python train.py --n_layer=16 --n_kv_head=2 --init_std_down=0.00253 --doc_mask=false --dataset="wikipedia_en"
Each number is 500 + 50 x the weight over the matrix's rms, rounded and kept within 0 to 999. Layers, rows and columns count from 0. Numbers have three digits each.

# layer 2 attention query, 256x256, rms 0.0737, rows 128-182, columns 0-127
476460537466496586549572430454466469520516528568495475496488478428479388547449568534461534480493593439546432403558417487483557396531496597619423550538481542546581468504548479482339459531512452507460538538539456560482504556560498477350535476459485500507484528536485546453497404514621490432432629579507516513423513483489412571470506429556614530483578449647541530464460345455542549538426
478527478547549470431579562502523480346491497517494577506459403502505399509530504443415586484526519522488457645432604484471451463511584484496502397464578480540521477541500543424446516512547543499481439504518519562578397466464513430482564437528589453505542517515443423566522446513490532436421479499585483547428413619488502536563493503433513538502472496534444461475543492521542492529481
373586545528526467553474424569510440558394487493460450500431500512445399475556510503579431460469531347399534513544475599598546519561558486449575483545537465497548466477456566479499495487510436446488503423399466493492462398444544518556518441503643423495604550447481614508445407468452495550466522538521543468485409606444441451509528606444537468476479552547446524654568574415570431582547
458438532470463499516494546450471553493476446495563488475511436442561499615605550501444422491520469443499554555497427516526434442555451429394483427523522560403484522579458564527606451494527477520526488575511600506533452500522489522517483443451409488506545494450508521514450369534564494415538459502443594443534487444405408501394478503472433485490580542508568585557541419433443539615471
540521476418529467522441430546530556466486462486612445506474609471484551420513577548465445566523397557510441494583464508550415489481515543507467471516458534438547513439523406344494486456529459497475485539470546580502513410544507487481494478509520436487503484363567641541519491404513505450591562501500464488491481375465569514458495522435437516486573554606546494453432569504485566475460
429477483473544488501497494499509414466423435468442428569471345507533418532366511417550449486512474513438399548450511510405553397536493494485542489373456563495502483367443422543532484487567594491550582377517396533527448474590495480363467484490521537581410509510569539499443420435578530478584555462504503544504446443572515501575565449486509518533539483513555560454585539440470486517566
531497445484497532573458519467471468518395407572527564519503349505441549550472553528428562503529510483537554491567519529476439438464466543552426563495609532591527398455440545556509478555455483498396544492457451449518498504509488446495465557567601536519465405543449546468467475472539565526477518631463536521480642484597474526550433433578501486425347441594465553585524495524636553588399
531537481456467535465491496487515441470519473513537562569464480500556511528517420515488473570491535461451452519437554515483471470506467480436458532466569456569493524405429419539449564478528482568497421576495508541449444490476569420572539485561501558530574539385600567467466540561552461417510473516562475461421440497486563558560570476536514542571517543540551560509467418442488462544437
567510519444433469439490565533514478551508573496522456430569503569586535540543508540462517572454520535594522503432508479498521472520513511488564590458516433463457536462616612485545521481421443532514508544499486506517422567479339431472417468535475525436488487570501559572677488473462438547497448538471449489454494506515530448481428518564438528539521542489549487430456497496408481506488
544505521402497434508414608495495498581416620438520538471537497513550581374494424465511559518553528579637494527475547544470543547510466594428437581471497447550518528497580527592479487487492568507477464500472506573534373614524486460531531428596398398493395559512460377486509441395442435522445383563320385504553537501484531525591383624495441580635478593534420483471493507585538507339620
510553435521461548482609472483524565507567451516426465489508506508439573454504584433559607472481581485417590571507453473404410545522529477473566548439419486468461566411481632577571546440521430548585576387598501388551502497531573532442538457523536543467423534392650403552562576566485530569468565400478602523551537540534485346473476466569512479424536472456482570370525508492516473539561
581480551556470424584519572471448495413427361619441491447461560501498474459490494459466555536559559456529563417479554484554396381511423536530459386454526550420653492407530414533467488579457453472490477565453516499558482444487482659589460559498583581515605532592509431579594499589423446514487420517598439452530557561491469484557534426509507464593482515562486514550487516421531540499375
477477586578440616560554487458432616419506540399517511616496471512453460489524398518535397524523511550447574466521520410542508418441475528484491396489483593541395622480501530513468436402561486448402424404566521522520528511473557505466423530433422546386483434470535402497545486477542484463510469422450481555554520531487495358435537411494478499538447550535558498440484495518490511563530
517468528377571475496545523528552501411407444521555479430494502525481446507553715566524405542451493490434635483514500432487480434536541478467577510515486492476557552511504543568457487549498556486542549410520493444555421468627542541443504574534524517512434509454619577599378456464483523440522473471475489593534494461476487469542560610511534438562509414527461566516423555464585572471475
420428469623455585497517548579478520492498477495572469551568502505598559536485406578495557477595461546477497507627495486520430514488523622472361515626425445514454394577434477487555450501604504455489507368458525566353541546516459448506465516578618517531587482502538460525469500467419477431541448653428405563423558467527513460433557521495516499515401511432540438528435536470610538558411
471582557392570535512465514621569551404585542460474470421427583456431484594519515476440475464536451539479546446543595518520572521447470562588437508533471502567444439517540473571469512430435464479523451549551478533512472458493522530480487458535538474513587447452482509490481508511528539461573468572536453462449532450442542407512578490514444509430416484505574411516475584552483375406637
394520541437506456495534474529465549420491501468410506563496499518508558451476595523468511541485586586395589507525421566564544521426425542500548480482573547475430538411557424529565430559469631443527474564503463487485527535498480459518439405592463446433490580560524441443475477325592449510503485433471446610603459466526592551462454525439444485404509508451503567559554478525432545450482
568535490460490540515542483531511559492518571412567607609594463463593500485500579514458574477388464587595539539515448423483476495482427564483496450481445571455568421521521468555475454444488528569426496514558474447484521575437438402483506474502503467447544534497483525487533500504576436468577525559530446521518514495524459428479472472422517507492507492467469449439463541500582568577496
566464508433525453555567518533492560503443444502484395448524504526654434473537479461468476439487514564573434585491461503415443542502513469421466578496556450471477466517646469458373526539567457539565533461516563459519557503620479610440477408369519489425555564450547518469424503496465589509564560486506422456557503490430543532466567448471463441369506551433559485610508593436438442571471
484610514395489546530476475554539480558420537534529532510481419474496503455493547523520537487509416483472643460481488387432449470452478529474543388455476461531516390540449402511506455506466395459574486452608507473498453474600459558486486499424619515552506523425569592576495545582584556531447535544570482526475380532431499310480580604441480554471620493448502514537520513428525444501526
575567533523484502540506419641518515635470374460524496484565536487441542467504490426550535544592490509569455515579470468582524525603397502588411446489629633466421549477537505587496488585596504476507352429532439497532516476452473524567455539514470543526507465602447453544498432411514442450425425425512450508572472366477543412499523475556554514562526514554516524618464439505368495516444
567572557479544602394412594516578537529552600372587525467473485545545569555533505507411599515498423530691499450525512526491543520535357569416587406500559541552503678444606425601589471491463606339455532527422488565529412427499427512583548510600435431507478435485451519536489423489475477580525473519442517473511480463565474504445430475455574549518455494472527405372438398612486584475498
433487577583575456536505464475507584456507546448562544539451453441529427548583494507466577501606531477417341498443480476543433507456447577530504588537602536458471489592575484453588617556616456446448531536468485501446531465411440556494502588510497578427526469522446509469370519567513516410510527496486472478509388463451505512499478448469429527332459514522494579423487501434419529472465
536437420489515509501493426447477376562564511535456534511460496449459568373560484511599393489551582464633513525481365441472544452437500479486458563538589525519583456486539431523482461565541438553471509477609441530444550539526485488529595585561407560540448517340485546552556503598426426428631503570503533493557589540451552518502540564502548511545440547509447515440494471577509613547519
525462455544546518493405539538517531646552438439616487508386527433549507530453569405658522430442443453530545461511569554502489492541526286475489486433465447446517509454496545472447521565490433498479486486447484433459500508393542464486620463419546442592412472478574520497580486448517444629461520440628517446473537506435419432565436403454477460633468514560567577634500468479531432564579
473521556502523567450463508396458575517424528507458441535447448517535484530544477492489475502540462525434528536487497387409487521532583511453528421552390459448505483460482597523557505490451521554445545516512557458475611447395555518474475484446529577435489470423605604528505458447508482517537516452545450458510544491486497476481524515456462524382519440419405557506499641453536444442504
542464414407443514599437577526488474584523538406516506522492557422472517462458562523442485462500507565409486580531522614466473515453459528467578545521506518504470541490533576483433475502477485465555504465543479570471517538473546502453505511547509469496475478483478478569531526547541492499489553580544550452547514443567571499555386482584466585577497467515495487539501537567432523541598
421550463456554423470498530489518568565447487508472471540476466439593489491490615586529471456491485559414598419480533534423539522486538368489530475516515506429425425480484529575419453519508431524477468485546500464577456357454444451534504621444599453553446494551573422489471536565551451511497538470474528557558517506491490478544554509461460519458486454442392475507615539548503423464556
422582621438537461529508437420445485523601530513569474623497525438615587570524453482540438419390409462442508471457513472607500486512558404458463557475455508423357505544346612551467582409577411528466563493442473443523392521379538612596514522418484526391513475511572512514469495491592530511523553578564506459565414596443477474449568535522446484379538590471474474521481543407434470540512
531495414499474519444458417489497484472471557512489404539481502560432474528527535539476450563351531531482545658575498547544523502480613381461569454425508591471434505480478542555534522473472505464456506469538413530493543636464489473434535474549537455463565461493634509438486605495517486475479487534502451517478456471447522469551564393471441548438523457481563439419511424489519496525495
613509448487471476554576533511480495459541500560564510573436520585556551415511572514527445455470491391414536447500540533486497520492505438518552417480514508540526468485380492445485548549593533429448530376458509548510509463493571554510558422402439465419409582476564461409482429560529407537503578422493509507595495494452453582504487465480390374479567505563512565423526523488523464577637
434502535500543593507501469457427489506500612515496626484476512371460635514471526568503535503557518493561503603462547537422480505544545487527496499403393450402491456508466574401502498552604554601549444454493505503527505446420567605486521523574436585480510526393544436382528520493503539510427584539543543528532570613433553436478466451552476468473539481464508548343440444442538524551485
557586547511527529489526468593522558498512508451565503532416452526544531458453555503495457567483498571482545487476562535470506469437480519515533480434558427579505498471432412442537513526544597512486478435509502449475528624491479466464520476407460466503475544533488460486526419473578489606544591404460576506416484522451461494482514534537382500571461499473558531528462563492421435468516
543476514539574421514468527526539577564602475490515474452466452392459486594455491411507555508453492608477526563506472461546495530549507521509492466568359533425381499497578414427591507568552488569640501447379520444557541508438548425587514528514457446512576397390470483495522520500505485542401368506474489386483435414510565402560551480473473511485498576549518494573555516443396455535513
511491597669518575571568415548542464527447514501444477479454516479498557488474420401470434572553432529526508514464464542531451619560466578616566497500431506505522500469371469463493393497509694436550583482563477485521478452500515445441476478563440513604348468482447504501624433490496471451537554462391520493480470469497497533512551493564570472591484490603476483560425574499487503440440
471523454476479493457531509656457505554537430414568418478537527524477588554466553474512557420528442473510454574437647506484475504472458586466477547494514530509548499406485478482566426508448481452557505464545503440484513473451421462442540525462558411568566497503509531457521470479463503465380451447480503389498565421414571579528505503378523517478571434525527535648522541529573436476516
477545474520514626577558431456509599528599448452532525548471489315545377429522508568512394514490430492432497526472489457457534550534513467465418444525444483436509397630433548523532490510536576487539621458570596500491490456544446579510533510467446553403567520302519604397383620440550509528616529466618520366598524576460544525436530577503395533355490501449476517421470486474433406561573
475586583465516469578462564480475546438563433557577500489509551516503593527536570452435502598434442489367521439419504448470357560536458447506570511515626502410503464455619508443504562480487491432443515446485442548514474579462505493527570539501471469486527480420462541474483461507439470499495392444503500486492491480503524506505578341561435498565501515537493601564492590489476497479425
511520464520469551588479476427433503496457537499512481486525440428482490483595411561419589482551511551481447455388450484442530520502444501573477550475437546376516547583363477529514472412493391494582457547533542477509542486479420611566460416358437508413519503413555501566487500542472479492420538472496474540474463568543468568505546496609521496421386462506525604510470461429456479547518
506491560554485412547467487427504541420459477486488549515563591631529550517593526472514546526431628502525514487512573574536444440476382482496515419487585589558487608511450538557535558478492590441455507418471433502483422541494515464542423571542442405594429541668515415548480586484476430514548410499406579569572513483539511556515452561595445535539460491574572463399511572556519576471573
441503452516448450556487607528523412514537508546516553549522433369521535607560540587574477494574517608332496471449492547467504465589536528480485379571419481398563434374583551532518510512528443520407498640558538512381489525598509557486519523483488560484472483473515526381568563582531441445456360430526414496463499386444573572466528577600445485422552481450519473334489537414493370487503
521498506464522413489491542480507485559489410525557473491523434510435550490561478499482521430433539513502433528481419493512427526495459429467484527471469501499533462432540524534465451465467576528451623437493420410500403617616518489518495389496479568577463529464515479533428350339552482456588437593513469596509460474522508554496548366485445471577476461467425599488610464510535638463476
610554588476505510530430548444506580494389525511440460507418464510536518480500537526414452503403577464509523627550489406526470529443609495493455641432522530503474501428426573444459508542542546620601449520396466438568437486475556529482477472553373545511520544537510556491484540387572538512567461435556426414643520415460499453508509508586532524468475568434516565481426551445483486530501
556565634415555489599479394486513459574542595523489526433539594522411478613463498431544412546563495599505402470501461483445445587394589662477673563463508462542533563513541565458574539496454610422611470639451424557462490545510507482473472589581391438425454435517417551449459561478499458561554516565538452515579370564454411526512526661478502532437466582464633512355499454489462450479565
431440505500501415543517535451436596434439494522581524453533456516457499531445462511522556381440583509449526438537492487510575457533534541509537528397561549492491523418480534491418452496565505483431478533464536474422578397477493516498452523471420503509570490466621496516460467519459443531473528604538529542420456485563505520504421457408449456433479461461435407539429531462486496446540
455448470498544412508551539471458486491496533483438606491507462488538460475452508520436501531484544471395494504448345554481510456462571381566564563495534418453595484503456504447567473532457586560412508426359519437529422429505575530467525462539483428446520550571508584527496473480615514538444530515491575507578453531502496530541430597438479478413562554512536586485511406536466380547510
523493613546521541536585493520476540386541532515582510442443514517507449622476451499446512565564506638527478559475489416519556477473425516649426566572531549520481597552536503475561545514512521480579515478540454493562524482474508412553523503509521478505514412551497446455504545588459570540495376528504380480594408386457541467474488478537561519523449485520473383558524448585426552482481
534431635474510493505529506542562529352529596474617598551535519456488502518490381520503608475508507516416410485503433454435533517442493493489539503464520513446520516563541468458528500530536470531401470575606468447425450473485610471495522532514555568403470541543530485360448467484422461455504540583437380471528447608435463525486457428468455497399531556470482490475553567447407499559520
583581537584500499546549464484554586467496401569603597484487474405467473497457427501456521548494376464590507401501408583430427369538512551512423429594476520466435371491547435502529486447466417571615484475484453608576473395471559463453456474478635509480546461439475546517531536533557522423502558511409422518435512460536458498544491531429531490518432463479481527507479475406556492474460
378536513555435535485466468498469423435464491598479475593548531490478410556645555465501402461430436528519604481497446411460532523557506509425549372476449516503574478616518512472571607556531561493490411544560568403565516530574613413501603431467513566510437517534565526484512530525532552461585490498533475456443502593613528464481543477472597443476566506515460534490486399556516583481605
490538517415471500610488443475500553540534478560377425484486454481476463485506568490521539439524494640511591449569489504378468467438503422401550579455539507567481484532471457468546529571513483523556558391471514432601430540606530438533498561516469538492474533500476508439565502465595524573499359390460562501569601525521489455493557528530646465410565534437546513494471625618457484458616
638562470483393524432413557544523503598470537545425418505537464431450478441491493484529511462468475461602504455479547555421536502370534491499468505487435515558449600351485523369456411505460529557439483496434380555510552515415548490512481498583525402442345473493470449634526431453460484466476390498426544557540558473585515548611447578475525533619445570520578457423505430592529695552504
570492495511479499395448536502436567536482602542610546414480435435400555461522359469483545459557492445546509478412535466533376590455416535522531578468596490541470485521538566424505524487463472478443350531472523524464487550485537451603523461507576513568425522510546477447380519488500559453551448557518382553454606411483543569486437545460437541611394411437552405493503605622430451465395
571452468529517541563504471458437429516490536456406466479405530525519493599474485499509479442470490474499453549519472518580572461578632517545477434505496535541515436561485452516392530528532456479587573575430465501466512434452503496410490465469464459436463505449509574468492392545516465414495495530534522475500521498490517465389439429481491508564442535564421545590458497433565414414437
527477476433488423491565492494573448491499447487434523530504462550510548507531440522438514478603509563619434394505542474716423497528469547488457519644514522475540574591461507462503480533427615478542598526493514599550596569528472472588510492493444505587479489666316478597538536433494582481605505428405497564490471423516466465475526610544424579528406513527494417512488571564444546485423
# layer 2 attention key, 256x256, rms 0.0718, rows 128-181, columns 0-127
441474487580570384387439501515519454511446515420567461501511507408417589469642575517514422495469583513456524612438535446512479644565374419402478459389478507595487562544513623512518596275483514445492461478386487575505502498448395429496464528508546457402458516578497475652406529449513451506451505441591409493604432601635474466380544434484468531481463535480504542421451546498505580506440
566486446495456426477449462707636420408572455494410468546497503562461535251571506617421427473456517456542538556419452527574494594454412485495485559531484530567452504448485509579469403442515538541523449462591502492511487493450433505455449631509412593450436491472506583568328597587543417467558454569387517560484472432543398475469431499517458447600429484336514536489491644517473473465607
450451475372436442478555525485442497560386536453511614444521454517503557470502594569433526502479501518503576627566605443436435484610600502520464521433468595474552510527624475476530442493484381484646513430490428434480639562531325391384496587585474428564278524350484443385464403495527553501418416532513602427470555535576405530503414458494446524510428463380536590517362537453428416595449
345511418570494596539482427376512381568485503552439508408539590514424540520610436560567476527535502605554519419539559488439411530544575295520459590356492551411515616510440438603498505512541536493586506370564404418502557604635598438502534567453471485504444452590380529603516596429420468461452415466576523622522512474564453500452687441511452484403534476481491466481530553539462474492488
410537464489567500499478462534396535430446443515540569509514496471543538492496458478593461432504502504558631488494461484509490437457532549526473442553467502455565565569444522470467504528654515535518505456606411580468531641573509458493467469490417523485502583489510461478485433586591494582470575590591523562463585588640507506416444475471526558527441442488492503558620521484536432599453
399477453524468459571454429587537455493447524623525415555525601493540493440518477584346560436571542584417486469572483511603566522522518456459509646571527408536443585599617546499464544608494389461597553543548469533545526476580435511551534455430555516557477440579555545388461469510439517488508502486433316484580507545457508507348615597602524490553519444348447532543443520430436617506543
398455617519441533488477465556483376542611535511540462416554548665436448443650508401420562469568586524501574640481509406376532615475473543512529445550538473697481579457474580406412417407286401476624519464444554595385613553584482640548502563456458502579457544496560510496355546527594349506467441536498574557442372569457453455448525483457366541400425572528536465506530662447594601460541
590453483543553448430472598563596469427494454456489377426571469438561546462540447457579511543588475519514506383465414525407517547469623476548587531569455471484550482486394544521613494525511496502424494421472442549492465587486633408470563547511565595447579395552508474489500506439437554479549505552505517440625515550525410515418471398471393485547438510452475430543550618504505426500555
509480455509494471591512471388481519427521437454486525526583520474642621429463401467586416562445446481456446403520521615503525557461633529457378547550633448493580440471421341473621506365649622440512548596520493463505497564545576634565494529511422594480571537480632548545491483414463506520540387340571411470535425485492512498520457524516408467558528462380444437522540381535421582547569
552530502406490566515417498573610534476465588548327540525432522499479584578523449508629366622379457597474370623519546561517519448416586486540625450458536431388576450462488360371591549533653627529551565519405439520509496402451592515518509535523474376402611461532613472452510472444504561436647388534504513517401518430565485476546500448532507481504540431483495465519511426545476609545479
490489480480537534514346488467437576504549365550683565510497391508492431623443470451436433541515474579545356464525478487593504462494332479437533476466522537489440392479623435440334444638481450406532469551647557537366528400438422625610531375440407472563478439590489496420578448564531622509412555439584511498531437389275516448503643533494550456483440513486545396604538556531599553596463
424526506463478491476594527622506356570440536441622536454565555513392494445446560572611581566596491505430528577400448396428593529545485408567542492498603468502618405550497455442552434440400551654540503451552577579585592506558483501498477540488499383561450547459527526469475444386579495488378534500446530615504575541489435554499502500484450464526436478437572458501504540482614557380635
490632408503559474490488493398488516560577529557482517412458457562553475490555480617462583488286442435515550525575399304499390450464565419517602546456632480432654568484447514413444634478459510442466492541426469437442475484477421463458575480509397588513490507502434535590489463419538489550554504428557612405499420511395593479484479441521659493501591330456480643607630447435479534587463
532505343612479434467507404548531542588449543467437573437408410529426418555545472483388481516478595466488388556399438613557548566519495480467560430511594525415508341482532544504448501599452496398507489442566498543526553563477527425599670444567618480479416583496566463489499528508374464564492567543537643583518526565402438602523566361448535553552469519553656540475464572553508553547420
600417458513603483524553515633586435632516440401414512444449540467476514602571425592484649575411467435510493310489483394388569582495410421544400506491554475408528615624472581499435481535397385678568383516507487401486481448595469501534413439491534399531561566519522533493415504562474443508486408492512522490443491543481573519517589430439446479475534491457516451626566575470612498453427
487432500545440522448503459487627497521480590492496485526474556637573529481461628443538409392565456399539456536559414517592443494459472585453502494410566430518489474657462554550660493503497586475481499465518495409493496397583509543580514450449445448484530548403489534522547531552494533589495468523544396286502537479408544517591491544458552516550432503533486571373418421329450473522444
598503450483494638608501417528512456409359633550638453540562466498559584477549392539463504352524438477602556585511469575546533463476409542492531528554470541538555515496447520421408525508554543574506528522394518630490490533548491509483448511407580442568411524566501399423606513539510502426523465447482505342521393510558559515488479514455559585554442485529442511521549491486512494599546
482441559602577526390443451561412481530521506560487535333433535431408477433516490494507383515537645573492505512439493504464507497388552384580545435524583422437566424493414508443542528490549537554532530530503536431377403389491497637501467500474549480401402457501465456495444484514462546523452546529540648551284434591567495474571487442487618520522638453394434474546637454499530476468431
452607480535534563492449415525516467492531439570561466517437586457477497537444493536368490512488506423441395482588543493549563553399480537526494471575448416557372392511532481490446467512515308463570517543539524561487493547438521462551436530498510527493533546570474394508554413494449549544499530631638426545548546461448421463388491414513528488586541613466519469416385545533457454526472
404436451590625384526366463474556498473512372590508521476464631563395402467624446485412503586517509575555414607468504557474603479415546437494472576448550478388558484499491463558500539536445443469531454564447594592522414598532489546453486607589509454538552472543510425405430388595379485528533531477511637521390590548541531424582465550518477474529457344498596334599451499482537453362372
302485452411668574397539462482425472544477538572384441436448513512587487667589498503494418474493562544499566387462485541420481575509435532481568545533446417413363393565402472404548517524504536511383561617570346540596514452518506503512467512440421454562418522389557567457556443501437515557569643477488526392613505533455542651409453551477548482474427452488596562519496517421594549385609
557454446425603458544533482489672651396546434569361461476528542468576650556535422432467442355531533600603500648495408571387416467441533533503489484490530423463439353416504524505511538392569616564390476550511430438642537475518525429545411557518460588429473521525468448626429477461578560452488628424533456440512549516535554474512490580588441512595491516467419485545626503588480539528566
585500464481398475494522477487347450446554562461517418490513482551621626503566499518501411431562458557346637430579435496583422382432532495522439503560357514549478534495534737588456515528527685432606512547537549409520536489532564506478514414499450513525452514426474500564501508504606505531430515474470416447558436601544513536421525483508635509448376521526491540501422491555506467609687
417474549498538472385557500523425533445524540552523617424529511563493332562410599539555443574490345449526628533424471509534436519565585537511403532460354552490410468561428520464433541565559524544333518515492535411480520587392495517498621449527525471421402467553529518508437453540451531501461517501452462697422490511524493494537573484467567483481537527477496513402539454546380381573448
444597594489503497452441566495518490481416538562428574395524393611444432588512429495537483571517599447574549508424453521480448598530563576461490489491502437312466435444392402463586375476458531451439537410528520578524545483533437485530518622543585504504416424523584550476533498503400597557590407508526535454524610372531511585613533489553517420552643457410483595558465500464488550590523
622455448541434388494467555489478539482473459540522532417546477353506426478418456473454508512557496351450522458448527495540555419429446509567467523464574503478520509467529462603432530548584501466541607538538472474483380583406473544544569495510460444499410432511511460392465488541465507475443428524552490487379441517324422418632582472441518452573487585583465501568572483513468515482488
611542584487542382416490504411562554415591594484498543508520387622476477457565415411442446525546477510579502530465517528569402608472500393501533499543527445534618464548466416491534522458540470452391487475471446454452534542548492531596560487611486424491405450531504430469538414459461521542487522428600436563418419523498469532486544491420476532473410420546487564361591559618528539413525
522491499439453516594533468576441548446569441550452402396514472488417486533497504582388546586477504501474481408451544564481444555454448440515411622494650414387583458500509452510552492519440467424445464504527644502504565574555570535483383451547528478527444468496530462488565427459448535554515428550420518546426522505491516606514494459418448595530488584525528516569495490395464468445454
415557612553394576516343529458451433378527504436476552453484558445559486530493449478488587583489427385468535364549625506421510579399665548537466400536540501451532561554510441589556468639354401561549537433424407357580482563544449424412452447572505690584504537476432429511451533521503476457533544580401481460477504376491478535442490459432477471538593581579446600535467445546528505410460
543427546539450504535465492412509564547539570579525497588440526399553577474414487415450461439548476549554556437470520467593511578447489625522438581444506458509586601514456542583389519447570435562587561501421567410340500400542434541591476477471511462491452546663445383542561469460523580521461440423411398419521438546570637444480530544518471521556559524373405423422557485519577483477479
355511513546424575380432582497363344361429479387468545508500297480508451586459569547482560572489441481496531431488500408582415377573592581492420379462411422485562419603544506580359443593408547485585450562524567487576455498569491523487521576525585353492516436577463551441556452483402476425522442611568511544486587468501513513516543557489568499444545428504459525497581670445424440523550
521493481630524567445390596454399591447454413461560534572520460619481418605425510482535396433583473591559503401497415478631546388511426430485475422521451538488569575453513546490351497550425473450422447439463520493492458563396391523370557487436569434436516444489432550610382549539486372422626504555554467568474523544576568503515492329450561512424534409495532456570569550608544464576588
388501496528423437512455384493508410404501649548513511414485485564472628595491429488468503521513499434473538439436501454532572446436530620492517459528402557537496416550510468587421551537534523515478533447496552561599431457601486471372515454486440481392470513518474349518507512518440519506444549591432400417465528443521551531501595556638577510503524574534432516462372479382560553512435
512545541455572555525500448521657496470416483418461678434463593489498546483496355602540423425659353531586498551515534673436490535504515521448457553413438424484535610502413591471569465562479399544488510438421435427389446570563473535418555457550466502532457525356535541553466594584478506495474606436612462539471545536433516570557426501472482477456484433526521566500460535450523339396482
493490458421497513480554478539568582467324538569537470630533422460527364602455518565478615479448423471451543428407566544464534390577581477497423586411459477535495421531560530527442535531602585467419470497525518510491529402551430526389481543421528354566586460520506694477460327409425493515504632526549462387606570446380557640407475494495509507529513420560540640362521400416464482577542
501491583423498572586371539567586496369469464579401527515421412438573555499543439486526535498516522516509441508490527554408565603567533449526580502423545491452650535506453458496657467462433426449412504575577478528406558479499544575524465373553541526478521465516521598563554480522412531558496498610502473489592398554491536433580486543475468533465408414439543465598412520469553538515450
512486502597594581478472491567397471408587700510555459432516450423605509587494501492505461416569469456278560530621448467549565388468526515523455618489496481490555477392577517686447520524429405489527388480500536373523381457584401414577503358478471490526426491515280526553583400686552534441585568630470446513384460434419541458574650379447548486521568521512472555453581405555433434447419
545490477488482475566504379553577426421465565438502535427501471523530475506478523454618503415546421469631483452517416597544457458504526384620546446573495506516476395519315528418366533525622492481576382423511499502406518463523617438508519457529550490469410574426524435559562545458509443473533532580571498449490531521501504460488468496521516484530436502568503531531543498547439417445558
609443471508497490512531504275449565494499536619665570477462553547469490468414577487509534495480547564342614573565720468573415586506505441498561503584573406554455514501458499540495503563520545501387427573510399564547367523469504498521415533584601510490676423636426469532556483465631431446481501418483512530508454503513528576572477581546576576370481547469438458443411410455532367544568
411464416401376460425476501449521461552551556420405511552463461563495623450509582463441490425476422559613533453483494474570494495345494483536528532588570424467577515522478602505389480462594538516503513410552455427474654388553500475466525549444442559604440536389535489513628427407460550345539433513455441512647534355494512526489535498508566586592468601589411518541586487508527592518509
476469538585627583421543484611515556400411534533506468532439435499486499387422585498403476405621445431524486541585529541420542496570542530476390477516440564425476641553418505499392531452548534459487473469566393491517388467485516456518475580595477555579573388471460479523576512367449462460553483509574450510436504578558602463356556398361575586505564439602489444632587447524511441478426
509508514533498602558386442597632493532469617521501490393520374503555466444538535512446546475542451470540372488440504485417522530428599553554628511528520493504421559514547578471529413578466478397490503500410518506559694328483436537503573503535588459477508460616461532458475459381455504506440548443567494516527495561460553480562621461530395400427539351436535483563519450493585479636570
459461458497512631483493451481469488473557520580501573509544549463582444472462519506459452383418527474533504457528556554531509464497486590558403461510453467403400403456589397547482408594525515474492654423436468531472541559401501525536615436542530527513449573417402454677531582625395453501541475510498560511549461509502484588482579479492459455600553621502581485490487504388347468471543
630513400469484456491561504480539432420549409436473489536471521438673601431641437457575501514455402438608498559525557517539440412504404536466343490579539557492371415493561429472570533429627583478408476507550269434533558465577423404593482396544493595651482541428496523558540550399523345452656517499450358402515528360598514527476357389516597555426608419542362627503390424513447507581640
535556445478450514603523561368528397529472506578462504453521562508558529443405536539507583531470472426465572444496603501598584541454533560503384533534460449540355462572521574510527583461418509511540586519442411534617520573479594487517571392581506458549551487553508423389519462445555448500540532465380431547440495505434501455556487748536470552519389463509525438490640492469598641514469
444447498483498549590420416461486455454472488380522570526540435467478461542488441495483474508437424534406482555602501522446421577621452498448450368330568594464387431423504350453497463356448519436572492549497484558474484573425359460632509463401528477541525431531418467492477687609520474498582486516426465616453500403629418443496484494579491506573519557406499484488389544388489356461574
555454447482387481605555491504512431486621379415425458534457423572545465440526439623508487393464479555532305438579437502474424539435418545491620516536536419521530611497517458432564447539508493587440422445461517441488513508512521587576595508491386463530642508390528562666568475497552553511610602491458520420475455609532498494426492509474312504420454542526481411509516579463490504486561
514588445521461534453644499395478369539498425536508421442394470492609435570509528575516419630577530566466394557527420480512624500537514459580575553621367394451497445485552523540453545479493486481620498512490510530538567523443400468599503449500410435615597522433490468521493524543604498607481530504501503534563405473553407469431474512574521499499560501547470460518536526491488458553513
471474580510484429502479491418448474470392627477496468518460542500430532445528600370473503561453624530483538569402516424542528574506485495478508430490507498546502501381427655554595594550560361587446665451633640542402572537554488563433321549567557557514573448551565456593430488534497478541587501440483542368597525584554502682556446402482471488578715494533510496581413568441557443425389
552442471517491394405476468533434586567505356416501530580451485576428523441495603502447566444555474501554506419430531525464525476504405457607506518560458445519513569524534535539478524520425472464676476588500468374588574383448400459512381584424485537513501475522486638469377625547490417446309374505526633605510542497435583469569442468445479391569486552533544551598549526568390465528388
572602385443475593505379556604675553543540514500498651362475472639490522513513566501575412459488569422508456529461417543598505515458452443527552467476380493579465423466509510556593496558572501365399573497476462584418483554347607607461561550480464393585501520407519526517601484637298381494481509598451534586533463349524526469527486494572513576585427481555549615516535333305444459477532
421547560542526582383529494410575509525485482598500497455553426570531593573468422434460431518631538606605543636362457535525441463549460589400555431611576391544447576466549347563423423432562602438482608540475460445465504596488546475462595500458593474597567440536526565521373544497445587532452467518490512464466463478490402532437479528489500550472528340521367470482465575450498432525479
574463544443519484639525588371606387454606496499432445461558430568514588496464430386493505609492533486418591483447531498447560521505509659534605421691538466402540566549412464528498350466559572473511543429510477603595540541489561453463568496396477461411709482530583514528491552481446540556495451505456565424448473552582580508627514496489408549386444584485511433558429430443473518391441
268491524527503507485404485544469456528357505448510521518484531451481508507545530568524540433484619416436571448507572456452401407432424444608467511459512421396438490585593619450501436462499543487478508471491538417527613471527471552613521440465510511495515548519462538601409571447516606488467454502595465428485595552540463598455565500536428430432567430470465562342527484539545512514481